Part of a small language model's weights.
Size: 12 layers, width 192, 6 heads of 32, MLP 384 SwiGLU, vocabulary 4096, 6.01M parameters.
Training: 169M tokens, 10291 steps.
Each number is 50 + 10 x the weight over the matrix's rms, rounded and kept within 0 to 99. Layers, rows and columns count from 0.

# layer 5 MLP up, 384x192, rms 0.118, rows 100-150, columns 0-63
45 46 60 44 42 39 54 61 33 69 39 57 61 65 54 55 46 57 55 46 47 45 71 69 37 52 55 40 58 56 50 40 59 44 44 44 31 41 44 53 49 49 57 44 40 29 38 53 56 71 53 39 45 59 45 59 34 47 50 65 72 55 34 40
44 55 72 38 49 44 32 43 65 45 48 45 35 41 47 38 37 36 42 57 66 53 52 46 61 22 47 54 43 57 34 56 43 79 53 47 59 56 33 37 39 50 56 52 27 42 59 41 55 53 46 45 58 41 51 61 52 53 57 54 56 37 58 43
68 58 40 44 40 53 47 50 37 54 57 61 39 60 39 46 40 33 54 46 52 57 43 57 51 48 35 66 49 62 52 48 53 62 50 58 51 51 56 49 61 65 58 37 38 66 54 49 61 48 60 52 51 57 48 59 63 47 24 54 69 61 58 41
56 54 40 53 63 50 58 53 49 46 47 58 45 53 45 63 56 44 51 41 45 55 54 46 47 71 49 58 38 53 56 49 63 43 41 55 52 57 76 48 50 48 46 37 46 48 54 65 49 60 47 63 52 43 42 53 52 48 45 44 44 66 60 65
58 42 66 38 67 55 25 47 38 52 34 54 50 48 38 39 47 58 53 55 50 40 42 58 34 58 41 38 64 54 61 41 56 41 30 46 51 58 54 45 42 56 42 33 56 42 50 37 56 65 38 61 47 43 52 55 55 51 40 60 60 46 70 35
51 49 55 47 51 55 49 51 40 40 64 44 49 41 59 53 67 61 54 55 55 46 47 67 54 52 63 49 49 38 50 38 52 54 54 40 48 35 42 58 69 53 79 59 24 44 51 50 39 47 59 63 53 62 67 56 28 70 45 45 38 61 53 61
36 47 35 63 42 32 52 49 55 51 42 49 57 49 39 57 53 43 46 40 50 52 57 42 45 52 46 48 49 37 47 53 52 49 74 53 51 53 51 43 44 67 58 60 34 53 52 56 46 40 57 49 54 32 42 57 54 57 59 49 55 43 49 54
49 53 52 40 48 45 44 50 51 62 39 36 60 57 58 36 47 45 56 46 41 66 54 64 45 47 64 52 50 41 42 37 51 57 34 75 45 68 44 43 47 62 58 54 60 54 34 47 52 60 48 59 56 48 75 46 54 46 60 56 58 69 48 57
46 23 50 35 28 49 65 59 40 57 60 49 49 29 71 56 46 54 53 52 54 50 30 46 47 64 60 54 61 50 65 45 45 55 42 47 70 46 62 57 39 39 52 44 60 43 53 38 40 52 43 50 38 53 39 49 65 50 50 48 50 44 61 27
54 53 33 60 47 53 61 63 55 60 55 60 39 48 55 61 54 75 50 39 57 46 52 47 52 51 65 60 52 38 56 46 36 35 61 62 56 45 45 55 54 43 59 39 73 45 53 56 54 54 54 35 49 63 57 46 30 53 44 65 38 44 41 35
37 43 62 48 56 52 39 40 27 30 10 39 68 49 48 52 65 46 50 44 49 46 49 41 58 60 23 59 48 75 42 46 42 49 58 42 71 14 46 48 33 50 43 73 49 45 47 43 61 29 63 50 56 47 46 64 59 42 59 51 56 45 48 47
50 48 48 47 52 41 55 60 39 53 60 27 63 37 58 59 44 65 69 39 50 44 43 38 62 45 59 41 53 61 56 54 64 60 53 52 47 43 52 58 52 52 46 77 57 35 41 50 58 52 35 54 39 54 50 65 39 56 49 45 57 38 53 61
55 58 30 72 37 48 43 68 69 47 35 65 57 54 44 23 56 62 49 68 60 48 50 59 46 64 65 30 50 49 45 45 60 57 43 45 41 51 53 52 53 70 65 35 54 60 27 66 30 45 53 33 40 49 60 44 60 49 39 42 50 63 51 55
44 53 41 59 47 44 44 46 45 72 50 57 55 37 39 44 44 51 48 53 58 43 50 69 57 58 60 45 43 37 54 44 56 41 42 42 59 46 55 74 41 34 67 34 48 56 54 46 57 38 29 50 41 57 37 43 44 41 32 52 35 47 51 59
25 38 45 44 68 38 55 40 46 49 36 47 44 42 44 44 65 46 57 52 46 64 65 54 59 67 21 67 59 47 55 46 60 58 50 56 48 39 52 44 43 51 46 59 68 52 39 41 51 39 71 35 65 46 52 45 53 54 56 58 59 39 46 55
65 54 55 48 62 59 44 49 42 49 56 42 57 42 60 66 39 62 52 44 56 34 54 48 68 63 50 57 51 34 43 46 49 34 44 49 51 45 57 60 37 48 40 49 52 40 54 29 52 34 42 62 69 58 39 40 57 56 58 45 41 62 42 51
45 52 55 49 46 56 38 41 55 40 50 64 51 62 49 36 47 49 50 49 59 72 61 63 46 42 61 45 50 46 37 42 46 45 60 61 49 53 44 52 69 45 45 48 56 40 34 38 46 43 61 41 69 38 66 46 45 49 50 53 56 49 54 41
54 47 56 54 70 70 42 52 76 45 39 58 46 60 57 51 55 40 46 56 50 54 56 56 39 49 48 58 49 50 47 56 48 64 50 36 48 43 49 43 28 49 45 54 50 55 45 59 48 47 46 33 57 59 76 49 60 44 68 56 37 56 45 67
45 35 63 38 34 46 43 48 36 37 49 45 64 58 57 45 49 59 54 70 46 42 45 56 54 42 70 38 46 45 49 36 63 38 13 84 51 62 63 54 55 44 39 41 53 57 66 54 52 69 54 66 45 58 76 43 51 45 57 42 45 49 55 54
52 52 61 51 50 45 63 43 40 29 39 52 57 46 44 39 48 40 32 45 43 44 45 35 58 48 42 47 50 52 45 62 51 45 52 61 32 44 55 53 55 51 59 51 24 58 56 21 57 49 43 56 54 45 53 68 46 41 61 62 42 39 37 40
37 53 65 49 45 45 51 65 44 39 58 45 53 50 34 41 44 62 63 51 45 50 62 51 56 52 56 42 20 34 63 44 40 54 50 61 48 50 61 47 67 60 54 46 55 69 63 58 55 38 52 55 54 46 52 48 56 45 33 46 63 42 53 48
54 52 42 64 56 36 40 50 47 29 65 61 55 60 60 42 58 44 47 40 55 51 67 50 51 55 33 68 51 35 56 39 62 46 50 47 41 62 51 59 32 56 56 50 56 34 52 49 18 49 52 54 48 60 54 48 40 43 51 54 37 43 49 54
45 54 45 59 47 43 50 56 52 45 45 49 56 65 46 44 34 58 62 51 51 71 42 53 52 73 38 53 51 43 47 52 37 55 70 44 55 61 50 47 43 40 64 43 46 53 40 44 49 69 58 44 53 51 63 43 62 41 57 35 60 35 66 42
35 50 64 76 24 54 46 60 63 26 39 45 57 63 55 43 49 32 48 60 52 62 54 46 45 22 52 44 56 75 41 54 38 60 42 51 79 38 48 47 54 69 43 44 45 38 41 46 68 55 45 39 46 62 48 36 36 38 71 49 42 33 39 59
60 48 72 50 52 34 65 37 49 68 36 54 63 60 56 46 40 40 49 50 47 42 37 48 57 56 37 54 55 54 68 57 59 38 41 56 61 45 54 60 75 51 55 53 40 36 55 54 39 42 48 44 37 40 55 49 64 42 49 52 23 47 54 58
50 72 48 57 53 32 55 53 67 58 39 40 39 54 49 54 51 29 42 58 34 54 45 48 27 57 48 56 66 42 70 37 37 53 41 46 59 44 55 38 36 45 51 60 64 52 59 66 35 25 49 42 55 49 57 57 56 40 42 40 58 46 61 61
64 53 42 47 43 47 40 47 52 44 33 70 59 56 35 46 45 38 69 52 46 48 54 75 59 49 45 52 55 42 65 51 49 44 49 64 49 40 58 41 32 34 50 36 54 51 45 62 42 50 53 28 40 25 46 50 78 46 46 46 46 65 66 55
56 53 47 54 42 51 45 49 55 40 40 45 55 55 42 59 57 49 56 46 52 37 35 53 38 42 52 61 61 42 49 41 55 58 33 49 48 38 40 61 37 35 45 62 59 62 58 42 53 43 33 49 66 48 50 41 25 44 60 46 64 67 45 72
57 49 65 41 57 51 47 60 51 51 39 74 38 46 57 50 43 45 48 67 46 47 53 53 55 55 54 47 52 44 47 47 44 43 41 40 43 47 52 52 28 39 43 45 32 49 49 58 45 24 49 43 43 46 30 57 45 44 41 51 44 51 48 45
55 27 52 47 75 55 54 41 44 42 65 48 38 53 52 36 47 51 56 42 42 35 73 61 52 51 47 56 50 33 57 50 59 52 69 48 74 55 50 38 38 65 58 46 56 58 51 67 43 30 61 55 46 45 39 32 49 49 49 56 49 48 52 40
55 37 50 71 49 34 58 42 57 36 52 60 54 41 53 56 37 35 54 65 61 53 35 51 29 73 48 46 64 59 42 42 31 38 70 74 57 53 65 50 60 51 42 57 50 63 62 48 52 58 40 44 42 47 48 56 38 54 50 59 65 42 63 52
57 51 50 61 48 49 66 59 45 53 58 35 49 43 44 57 63 48 52 59 36 55 46 53 53 46 51 54 56 27 57 53 41 51 46 60 59 71 58 35 68 33 56 66 48 50 56 38 49 57 49 55 61 41 56 46 25 53 63 41 45 52 53 54
52 51 47 52 69 41 57 73 56 57 43 51 53 60 48 43 37 48 54 47 52 51 66 36 37 41 50 59 62 56 51 38 50 62 60 32 48 56 39 62 28 42 54 55 44 37 52 52 46 57 54 53 57 45 54 50 73 46 25 48 59 27 58 52
59 48 48 54 45 60 65 61 47 58 54 30 58 47 63 40 41 50 49 52 52 82 50 46 40 68 66 43 61 46 68 73 49 64 56 21 51 37 43 53 52 62 54 40 44 63 35 43 35 61 46 49 51 58 68 39 66 52 36 30 64 42 38 64
39 38 35 29 32 35 57 40 68 42 62 48 50 42 56 62 49 42 38 48 47 56 72 45 57 50 40 62 53 51 61 45 72 78 37 44 42 46 58 59 37 50 53 57 51 42 45 54 49 41 37 56 60 52 45 48 51 61 49 47 68 47 29 49
47 59 35 34 32 60 41 44 44 38 31 40 44 51 55 38 28 41 47 41 43 38 80 56 45 46 38 55 50 51 34 49 54 37 40 43 38 53 40 59 52 62 37 50 38 66 44 39 47 34 56 43 57 40 51 55 43 48 36 53 62 59 31 48
44 66 47 49 49 43 48 36 50 46 53 43 58 48 51 53 43 43 47 51 55 51 64 53 38 54 44 57 62 64 43 65 36 70 63 58 43 57 33 35 27 54 57 52 47 52 50 51 48 45 58 47 52 42 64 58 43 51 41 42 56 32 31 60
42 54 56 37 53 59 58 50 44 65 41 50 38 50 45 50 41 58 52 54 70 36 48 53 42 57 51 49 45 62 52 55 44 50 54 32 37 20 55 35 38 46 58 55 38 50 54 39 45 47 55 38 60 55 69 59 24 55 43 41 37 63 46 55
45 55 58 61 69 32 26 54 50 39 43 25 49 63 52 47 55 52 54 51 41 48 52 68 60 36 56 50 55 35 42 45 47 61 50 50 49 56 45 54 58 54 63 46 59 42 54 45 57 56 57 53 68 46 61 38 36 45 51 65 41 49 61 58
54 38 47 51 64 45 51 54 48 42 31 46 47 55 65 40 50 57 45 53 47 66 46 48 63 50 35 41 54 54 46 56 51 44 59 56 42 48 37 43 44 51 43 58 54 35 47 49 55 55 62 39 54 56 43 47 67 45 51 61 35 58 55 47
40 54 72 42 60 45 46 55 61 56 47 58 61 73 44 50 42 43 45 56 53 57 59 49 55 62 44 64 50 45 42 63 47 79 74 49 53 49 46 45 37 57 32 55 35 58 38 42 52 52 77 38 61 44 59 59 57 57 52 37 65 38 56 58
41 42 57 73 56 39 54 49 44 70 46 50 49 68 60 58 44 47 46 55 56 43 57 63 47 47 65 58 38 35 56 44 53 71 54 38 42 56 50 56 70 47 55 37 49 64 41 59 37 45 51 47 48 45 43 49 46 41 40 51 52 54 50 46
48 44 37 45 49 52 45 41 52 37 53 47 42 52 40 42 51 57 45 53 50 49 59 47 65 56 34 49 41 61 35 46 57 58 49 61 52 54 32 61 72 55 58 52 57 50 65 51 32 51 41 39 51 59 38 67 45 45 59 61 35 67 26 52
39 39 40 49 62 57 52 60 58 46 69 49 39 56 49 58 60 51 53 41 39 33 68 56 63 73 54 55 48 43 58 61 41 48 58 53 55 55 43 38 61 63 31 60 44 54 62 56 56 60 52 46 30 53 53 56 51 60 65 40 56 53 56 44
48 35 41 59 66 63 61 46 55 56 57 46 49 64 60 56 71 35 49 64 46 49 42 57 59 41 47 42 70 45 39 45 43 46 59 50 54 41 55 63 48 56 48 47 35 48 47 63 51 57 62 51 52 62 67 39 57 60 54 50 45 34 47 64
57 46 47 66 42 63 41 38 48 56 54 54 52 50 61 73 56 56 31 38 55 40 47 41 53 39 26 61 43 38 48 53 50 41 49 52 65 47 49 50 47 60 37 57 37 46 64 41 41 49 48 48 59 40 41 44 62 57 57 51 36 60 40 57
62 62 52 38 61 58 49 42 54 31 64 59 31 51 49 63 63 42 51 54 66 40 59 57 49 56 58 42 62 64 53 49 59 50 56 50 59 62 58 50 57 54 58 57 49 58 74 58 40 61 59 60 54 44 58 53 43 57 64 45 63 50 56 41
41 42 63 46 45 53 44 63 41 70 52 39 63 62 46 55 59 38 39 63 49 64 46 16 57 40 44 43 48 30 56 55 43 60 56 48 42 60 56 47 60 49 47 46 76 30 49 43 68 43 66 48 49 48 50 57 70 47 51 53 75 45 41 73
69 51 60 52 39 40 44 45 39 55 47 76 56 56 43 60 39 48 41 42 48 33 41 50 31 54 71 55 48 65 62 41 54 44 44 48 59 40 54 43 45 53 65 53 60 50 45 42 66 51 25 51 33 60 26 55 50 40 32 49 38 70 72 58
54 44 43 37 49 45 51 37 41 49 59 58 43 45 49 45 38 57 34 40 54 35 37 43 58 67 48 48 44 66 52 53 42 49 68 38 67 40 56 56 37 57 52 30 66 37 43 44 41 64 42 56 62 70 45 53 46 46 42 50 36 26 39 39
42 62 59 35 51 61 66 61 53 42 50 61 55 57 50 49 44 58 52 48 41 72 43 56 42 37 47 70 57 35 48 52 48 42 44 50 44 49 58 55 43 52 45 50 57 59 49 67 60 55 31 42 46 45 54 54 44 54 39 54 49 62 56 57